Part of a small language model's weights: width 256.
Each number is 128 + 24 x the weight over its row's rms, rounded and kept within 0 to 255. Layers, rows and columns count from 0. The size above them is the row's rms in percent of the matrix's.

# layer 13 attention value, 512x256, rms 0.11, rows 420-444, columns 0-63
size [114 117 113 115 109 111 108 116 118 110 115 118 112 113 109 108 112 110 114 119 119 114 112 111 119]
[[108 119 142 104 112 143 155 120 146 105 120 136 125 136 107  78 143 122 143 141 110 129 148 116  80 136 142 137 117 119 109 103 138 126 124 101 126 147 100 143 150 111 126  91 114 114 113 101 142 118 166 143 123 127 102 105  99 125 161 107  93 167 173 176]
 [102  91 135  79 121 136  68 108 135 141 174  99 112 105  76 120 124 121 127 137 130 111 140 158 121 141 102 151 134 157 113 111 192 141 132 135 132 101 109 130 121 126 108 167 123 120 121 110 122 151 126 114 179 127 138 130 117 179 146 144  95 124 114  99]
 [139 100 143 146 145 155 102 114 178 132  88 152 154 135  93 150 145 147 142 139 131 147 123 102  82  96 125 122 107 145 123 131 157 141 131 176 173 139 115 162 140 146  91 136 108 140 115 114 133 137 108  97 109 144 116 119 153 173 127 167 134 191 107 130]
 [132 116 151 144 123 129 144  75  84 114 116 137 114 142 114 123 133 118 112 149 115 101  88 160 145 153  92 128 147  79 134 120 120 163 146 130 157 141 117 121 121 104 148 156 112 140 120 149 124  98 103  85 164 151 140 162 110 109 140  72 170 124 146 151]
 [104 114 118  95 171 115  93 119 111 133 148 156 142 125 159 176 145  89 139 131 156 175 113 164  84 138 142 144 104 162 163 178  91 139  96 142 143 142 141 155 127  85 110 112  98  85 128  95 147 133  74 120 122 126 116 162 150 140 149  91 146 117  95 187]
 [147 153 147 112 127 128 145 131 163 132 131 153 166 104 110 182 173 159 148 158 106 116 110  90  98  85  97 108 111 146 142 125 142 166 143 180 111 128  95 114 153 107 107  57  84 101 159 101  95 136 149 141 133 128 146 140 113 150 143 149 163 124 156 133]
 [139 100  88  75  96 117 143 172 115  97 154 158 108 121 132 124 111 121 114 116 135 132  88 129 103  87 147 102 130 127 139  96  68 103 124 131 118 167 111 122 156 108 143 134 121 154 155 148 130 126 121 136 155 134 136 166  82 137  89 141 126 128 113 126]
 [148 107 129 107 145 119 156 147 125 121 118 149 142 135 130 121 121  93 137  90 163 127 107 163 125 144 143 123  80  70 128 109 116 135 149 125  88 160 138 138  94 149  95 180 154 114 129 132 149 109 157 135 113 115 133 105 169 138 103  76 161 137 173 147]
 [157 142 138  92 110 117 134 136 162 112 107  85  98 156  95 165 127 137 116 135 138 162 157 126 121 163 105 160  88 142 144 118 159 123 145 130 139 104 129 151 124 177 118 188 144 107 104 136 130 102 145 124  80 186 100 103 103 144 177 132 113 111 134 144]
 [156 133 106  94 145 105 108  82 113 164 139  95 146 154 149 102 151 152 160 163 122  96 163 118  89 119 125 110 142 148 115 107 132 126  95  65 146 114 115 139 186 127 173 132 134 123 123 160 136 107 121 122 114  89 150 116 106 127 119 155 127 112  84 133]
 [144 115 114 108 190 145 154 123 136 117 111 141 136 117  78 141 168  87 151 135 112 148 119 150 149 137 120 126 140 152 115  95 145 113 115 101  68 141 128 133  74 152 135 138 152 167 133 120 107 117 119 147 107 152 118 146  96  90 156 124 127 128 149 139]
 [108 164  97 137 117 105 129 105 108 143 100  94 112 132 113 103 132  86 188 153 107 142 118 141 138 120 153 137 117  78 107 153 118 124 138 137 129 122  94 109 113 127 158 105 174 142 111 129 112 152  92  95  98 163 133  99 121 118 115  80 125 125 132 155]
 [113  96 124 105 126 141 161 100 110 156 111 116  77 108 126 153 109 106 127 159 162 163 154 134 139 117 108  91 122 153 131  78  88 140 169 136 102 131 145 136 140 154  65 113 114 128 125 122 166 119 147 126 168 125 113 133 141 143 105 123 114 144 155 115]
 [156 122 131 113 101 145 142 109 133 118 149 102 140 145 150 105  79 141 158 134 133 131 127 164  73 106 134 139 132 149 158 134 112 130 116  76 129 107 103 153 125 108  93 142 158 122 146 191 159 118 101 109 112 108 133 132 148 143 133 121 110 103 150 138]
 [114 144 161 100 120 137 129 143 139 133 122 118 101 112 123  93 142 137 106 151 124 126 134 143 136 129 144 113 160 103 149 130 141 152  89 113 161 111 147 161 143 160  92 135  80 125 137  90 139 129 165 103 106 107 127 140 146 100  95 143 156 177 132  95]
 [135 160 160 134 134 110 118 105 195 199 147  86 123 120 141  95 142 140 139 125 160 114 175 156 112 126 146 152 114 144  81 150 166 117 148 141  99 132 137 100 181 121 108  92 101 130 146 119 132 117 144  83  86 148 132  93 166 135 139 170 138 150 154  99]
 [125 123 133 157 141 129 106 153 146 144 127  87 109 179 157 116 148 187 121 166 140 159 135 129 118  91 114 126 121 102 172 114 117 116 149 163 105  80 143 142  95 141 140 129 158 127 168 114 142 101  97  77 138 113 146 138  94  91 123 180 137 150 128 179]
 [149 147 132 116  97 164  73 144 155 140 156 123 120 143 125 112 126 110 119 117 135 113 182 129 121 132 124 107 132 114 152  92 134 128 164 190 142 141 108 154  87 101 104 130 104 164 132 117 149 155  86 100 146 122 127 137 158 142  97 108 114 129  83 132]
 [121 141 162  87 153 128 107 138 135 150 106 138  95 121 166 133 123 143 155 118 127 133 139 155 139 114 149 141 123 136 128 137 112 135 159 110 146 123 137 178 111 135 145  91 116 122 115 137  87 145 141 183  90  81  71 138 138 158 102 101 108 139 175 129]
 [ 88 143 101 118 146 133 105 120  92 141 117 114 126 155 141 102 132 179  65 107 116 118 118  74 131 123 119 120 124 137 182  94 133 151 118 124 127 129 101 134 144 129 147 151  84 120 118 109 143 176 137 113 139 131 139 175 120 157 110 112 139 177 113 117]
 [120 137 120 190 170 119 163 112  90  92 126 135  95 117 114 152 128 129 108  87 161  96 146  99 112 125 112 153 132 174 124 110 105 168 118 135 135 107 135 101 112 134 142 122 128 156 175 124 134 129 112 129 131 102 162 119 113  77 140 121  79 127 128 116]
 [157 101 103 148 140 109  89  83 143 112 119  82 133 121 119 102 136 107 148 155 129 105 163 152 140 160 100  85 122 121 155  81 144 119 134 167 129 120  98 111 163 122  87 127 134 100 141 113 159 108 164 111 125 155 125 111  59 115 113 164  91 127 136 113]
 [ 91 127 130 111  86 128 155 119 126 100 137 125 140 154 147 149 136 144 120  83 110 133 142 113 130 163 141  95 126 142 120 147 155 137 140 117  71 154 110 101 152 142 133 129 134  83 154 129 151 136 145 102  82 143 103 150 102 116 140 137 146 137  82 170]
 [137 105 115 156 126 143 117 151 109 146 145 136 143 118 129 148 138 147 109 130  98 132 121 127 150 121 125 118 107 114 100 106 136 136  90 108 112 156 156 141 120 130  70 151 141 136 137  90 109 153 118 107 120 101 117 113  97 123 101 145 207 124 153 109]
 [176 121 145 153 125 158 131 127 123 175 145 170  81 102 122 141 174  82 116 111 100 116 120  99 148  98 110  93 142 114 142 114 135 137 117 127 113 176 136 164 115 111 129 170 133 107 127 217 136 167 172 161 176 127 121 107 127 142 155 126 133 141 103 197]]
# layer 13 attention output (transposed), 512x256, rms 0.0988, rows 420-443, columns 0-63
size [112 112 112 112 103 107 104 115 109 107 113 114 108 108 104 101 107 105 108 116 113 108 107 109]
[[124 133 124 154 135  91 174 119 116 157 123  97 118 103 113 136 122 157 109 150  90  78 158 141 124 134 139  77 119 137 142 160 125 123 122 149 116 107 139 123 126 123 157 125 160 135  98 106 115 165 140 117  90 145 121 124 163 140  81 131 164 107 106 113]
 [ 93 148 152 169 142 158 104 156 133  99 118 128 197 132 132 141 129 133 149 139 107 141 127  97  98 133 123 122 122 121 124 120 103 110 160 140 141 148 152 139 101 136 108 114 119 151 133 143 133 145 113 124 108 108 146 141 132 118  94 110 109  86 144 103]
 [122 141 126 121 108 113 150  94 119 129 124 127 142 148 117 139 153 117 106 121 115 129 147 169 100 142 148 117 134 137 132 139 117 122 141 124 100 127 131  99 122 140 163 109 126 133  86 107 111  79 127 129 166 147 170 139  88 104 107 142 135 108 104 107]
 [134 106 131  97  99 139 157 183 169 140 171 129 132 126 115 106  65 108 137 114  86 140 126  78  78 153 120 143  88 126 117 143 150 143 122 135 104 133 111 108 140 129 130 137 149 133 125 120  82 120 115 103  85  92 112 139 143 127 112 115 127 146 100 104]
 [138 124 141 153 121 126 146 106 104 152 119 119 147 131 132 141 160 145 116 143 168 109 114 107 124 122 140 150 172  98 125  78 111 116 170 140 134 117  97 154 115 157 161 121 182 162  97 101 156 139 148 133 152 116 114 121  85  90 118 147 124 151 147 119]
 [127 130 102 129  96 126 105 102 132 158 133 133 143  96 145 143 133 116 108 109  88 119 153 155 137 135 129 143 108 141 139 164 164 113 158  82 131 135 119 116 124 145 118 136  77 150 154 150 143 111 158 142 129  95 136 104 124 126 114 117  96 142 116 149]
 [108 124 143 162 148 100 134 136 105 141 125 103 141  98 127 153  94 104  75 113  95  94 168 156 135 166 132 122 122 127 144 164 105 125 133 136 145 129 105 100 115 112 109 135 131 103 145 136 150 104 144 168 114 152  97 116 164 128 157 107 160 138 149 151]
 [128 122  89 125 125 102 151  53 104 147 162  95 141 113 106  86 173 130 157 136 102 134 102 124 142 116 117  80 151 153 106 124 165  74 119 111 162 104 124 133 178 122 150  97 119 125 149 133 136 163 121 119 104 180 178 162 142 139 162 133 119 124  92 136]
 [ 68 121 120 156  95 121 100 111 128 129 174 136 114  83 133 157 126  77 140 117 125 134 167 128 126 127 129 152 113 144 106 143 109 107 130 140 118 157 148 107  98 138 120  88  94 111  87 133 128 105 142 144 142  75 194 144 163 150 168 135 145 103 124 118]
 [134 133 135  97 142 127 155 122 115 105 136 134 129  82  77 184  61 121 118 107  87 118 135 137 142 115 150 106 129 134  82 137  83 191 183 151 107 149  99  99 122 165  71 140 129 130 133 122  69 114 141 127 111 105 167  83 133 143 145 115 140 147 123 108]
 [ 93  93 144 119 111  99 145 134 106 125 120  86  80 149 143 123 122 144  98 110 106 130 146  92 131 161 152 169 103 105 143 147 148 145 145 104 142 137 156 136 160 142 171 148 122 124 111 114 120 134 157 105 127 133 123 152 125 145 119 126 140 122 127 164]
 [145 116 147 131 142 146 136 120 129 126 147 178 157 173 113 127 138 130 110 115 169 136 119 135  91 165 120  69 137 154 137 124 124 128 149 145 108 162 153 142 121 141 133 133 141 116 129 134  88 147  99 122 126 114 154 120 126 133 116 166 142 138  57 140]
 [124 157 161 144  99 158 123  82 105 148 111  99 161 120 160  97 159 123 129  79 113 129 102 115 138  88  97 147 110 111 155 136 161 149 118 107 124 123 136  64 145 113 149 130 119 126  73 139 128  75 133 133  96 100 135 106 115 112 133 152 111 143 154 140]
 [ 97 136 118 184 128 147 124 136 130 106 132 136 159 135 113 144 124 129 112 127  75 107 102  78 181 110 120 136 134 142  90  93 126 196 107 192 132 131 136 120 115 147  80 133 159 152 116  97 111 120 111 130 161 133  79 127  87 104 118 157 117 142 155 128]
 [172 147 130 157 138 118 134 143 145 110 116 143 195 100 129 144 103 143 132 145  97 106 130 111 129 133  86 111 105 142 115 107  99 107 129 161 104 137 113 127 125 116 129 124 141 150  80 165 141 111 127 167 140  97 155 133 108 106 127 129 135 145  92 179]
 [142 133 138 135 115 135 146 126 168 105 117 137 156 146 133 147 159 135 127 139 104 118 110 103 143 154 138 120 106 135 129 146 116 121  82 118 114 166 126 152 130 172 157 131 142 112 109 101 103 147  96 108 157  85 155 130 128 142 129 109 125 155  75 103]
 [117 116 100 159 146 141 135 120 100 127 120 150 194 118 117 146  92 113 123 127 171  94  99 139 138 144 127 167 118 122  17 178 115 146 140 152 135 146 141  92 102 121  93 119 123 101 131 149 117 171 160 148 132 142 157 131 160 130 106 165  93 129  89 111]
 [134 145 150 137 141 112 129 126 111 107 156 162 121 146 123 129 113 143 118 150 109 157  87 113 129  99 163  95 140 141 136 149  98  65 156  96 148 127  98 118 125 127 148  93 150 101 119 137 144  68 108 144 162 172 152 105 122 138 200 120 128 133 149 120]
 [149 144  91 159 150 140 128 124  96 125 153 119 171 153 127 151 115 133 117 126 122 172 132 162 107 141 125 128 175 112 159  89 118 106 121 125 142 124  97 129 153 116 114 125 156 134  92 130 113 142 131 140 149 174 139 170 107  78 163 122 160 106 166 131]
 [139 136 124 115 110 140 160 189 138 122 105 187 123 131 157 138 128 108 155 105 156  72 141 157 148 116 114 145 116 106 118 108 152 131  88 116 142 109 169 134 103 146 142 126 108 146 150 142 146 120 119 146  91 132 103  81 110 107 146 133 143 105 172  98]
 [158 172 119 118 114 160 138 123 140 133 110 102 134 100 130 115 150 149 112 115 121 145 127 126 137 123 138 174 131 115 119 123 136  93 147 134 123 123 124 168 125 109 146 157 169  91 123 115 144  84 184  68 108 128  73 188 131 144 150 164 141 116 121 147]
 [126 138 152 126 126 116 100 141 125 135 132 100 136 127 109 155 101 189 101 134 118 134 142 118 130 117 105 118 118  89 124 146  98 141 171 101 169 129 155 104 124  81 146 137 101 111 161 128 149 124 116 113 164 132 147 141 114 108 140 103 150 143 157 117]
 [114 141 153 102 176 147 128  75 130 108 130 141 114  88 126 104 184 114 140 159 137  99 101 151 101 119 133 133 119 160 170 163 120 118 113 129 125 141 115 128 133 129 116 124 152 105  97 151 164  72 152 127 136 145 146 121 174 135 103 134 109 121 104 117]
 [158 133 134 164 158 137  98 177  92 105 120 160 103 114 161 134 102 124 127 147 131 129 147 152 133 139 125 121 124 141 147 170 131  80 135 131 144 107  94 167 138 104 138 120 117 126  85 137 124 145 117 129 159 173 125 103 104 107 168 143 104 169 133 175]]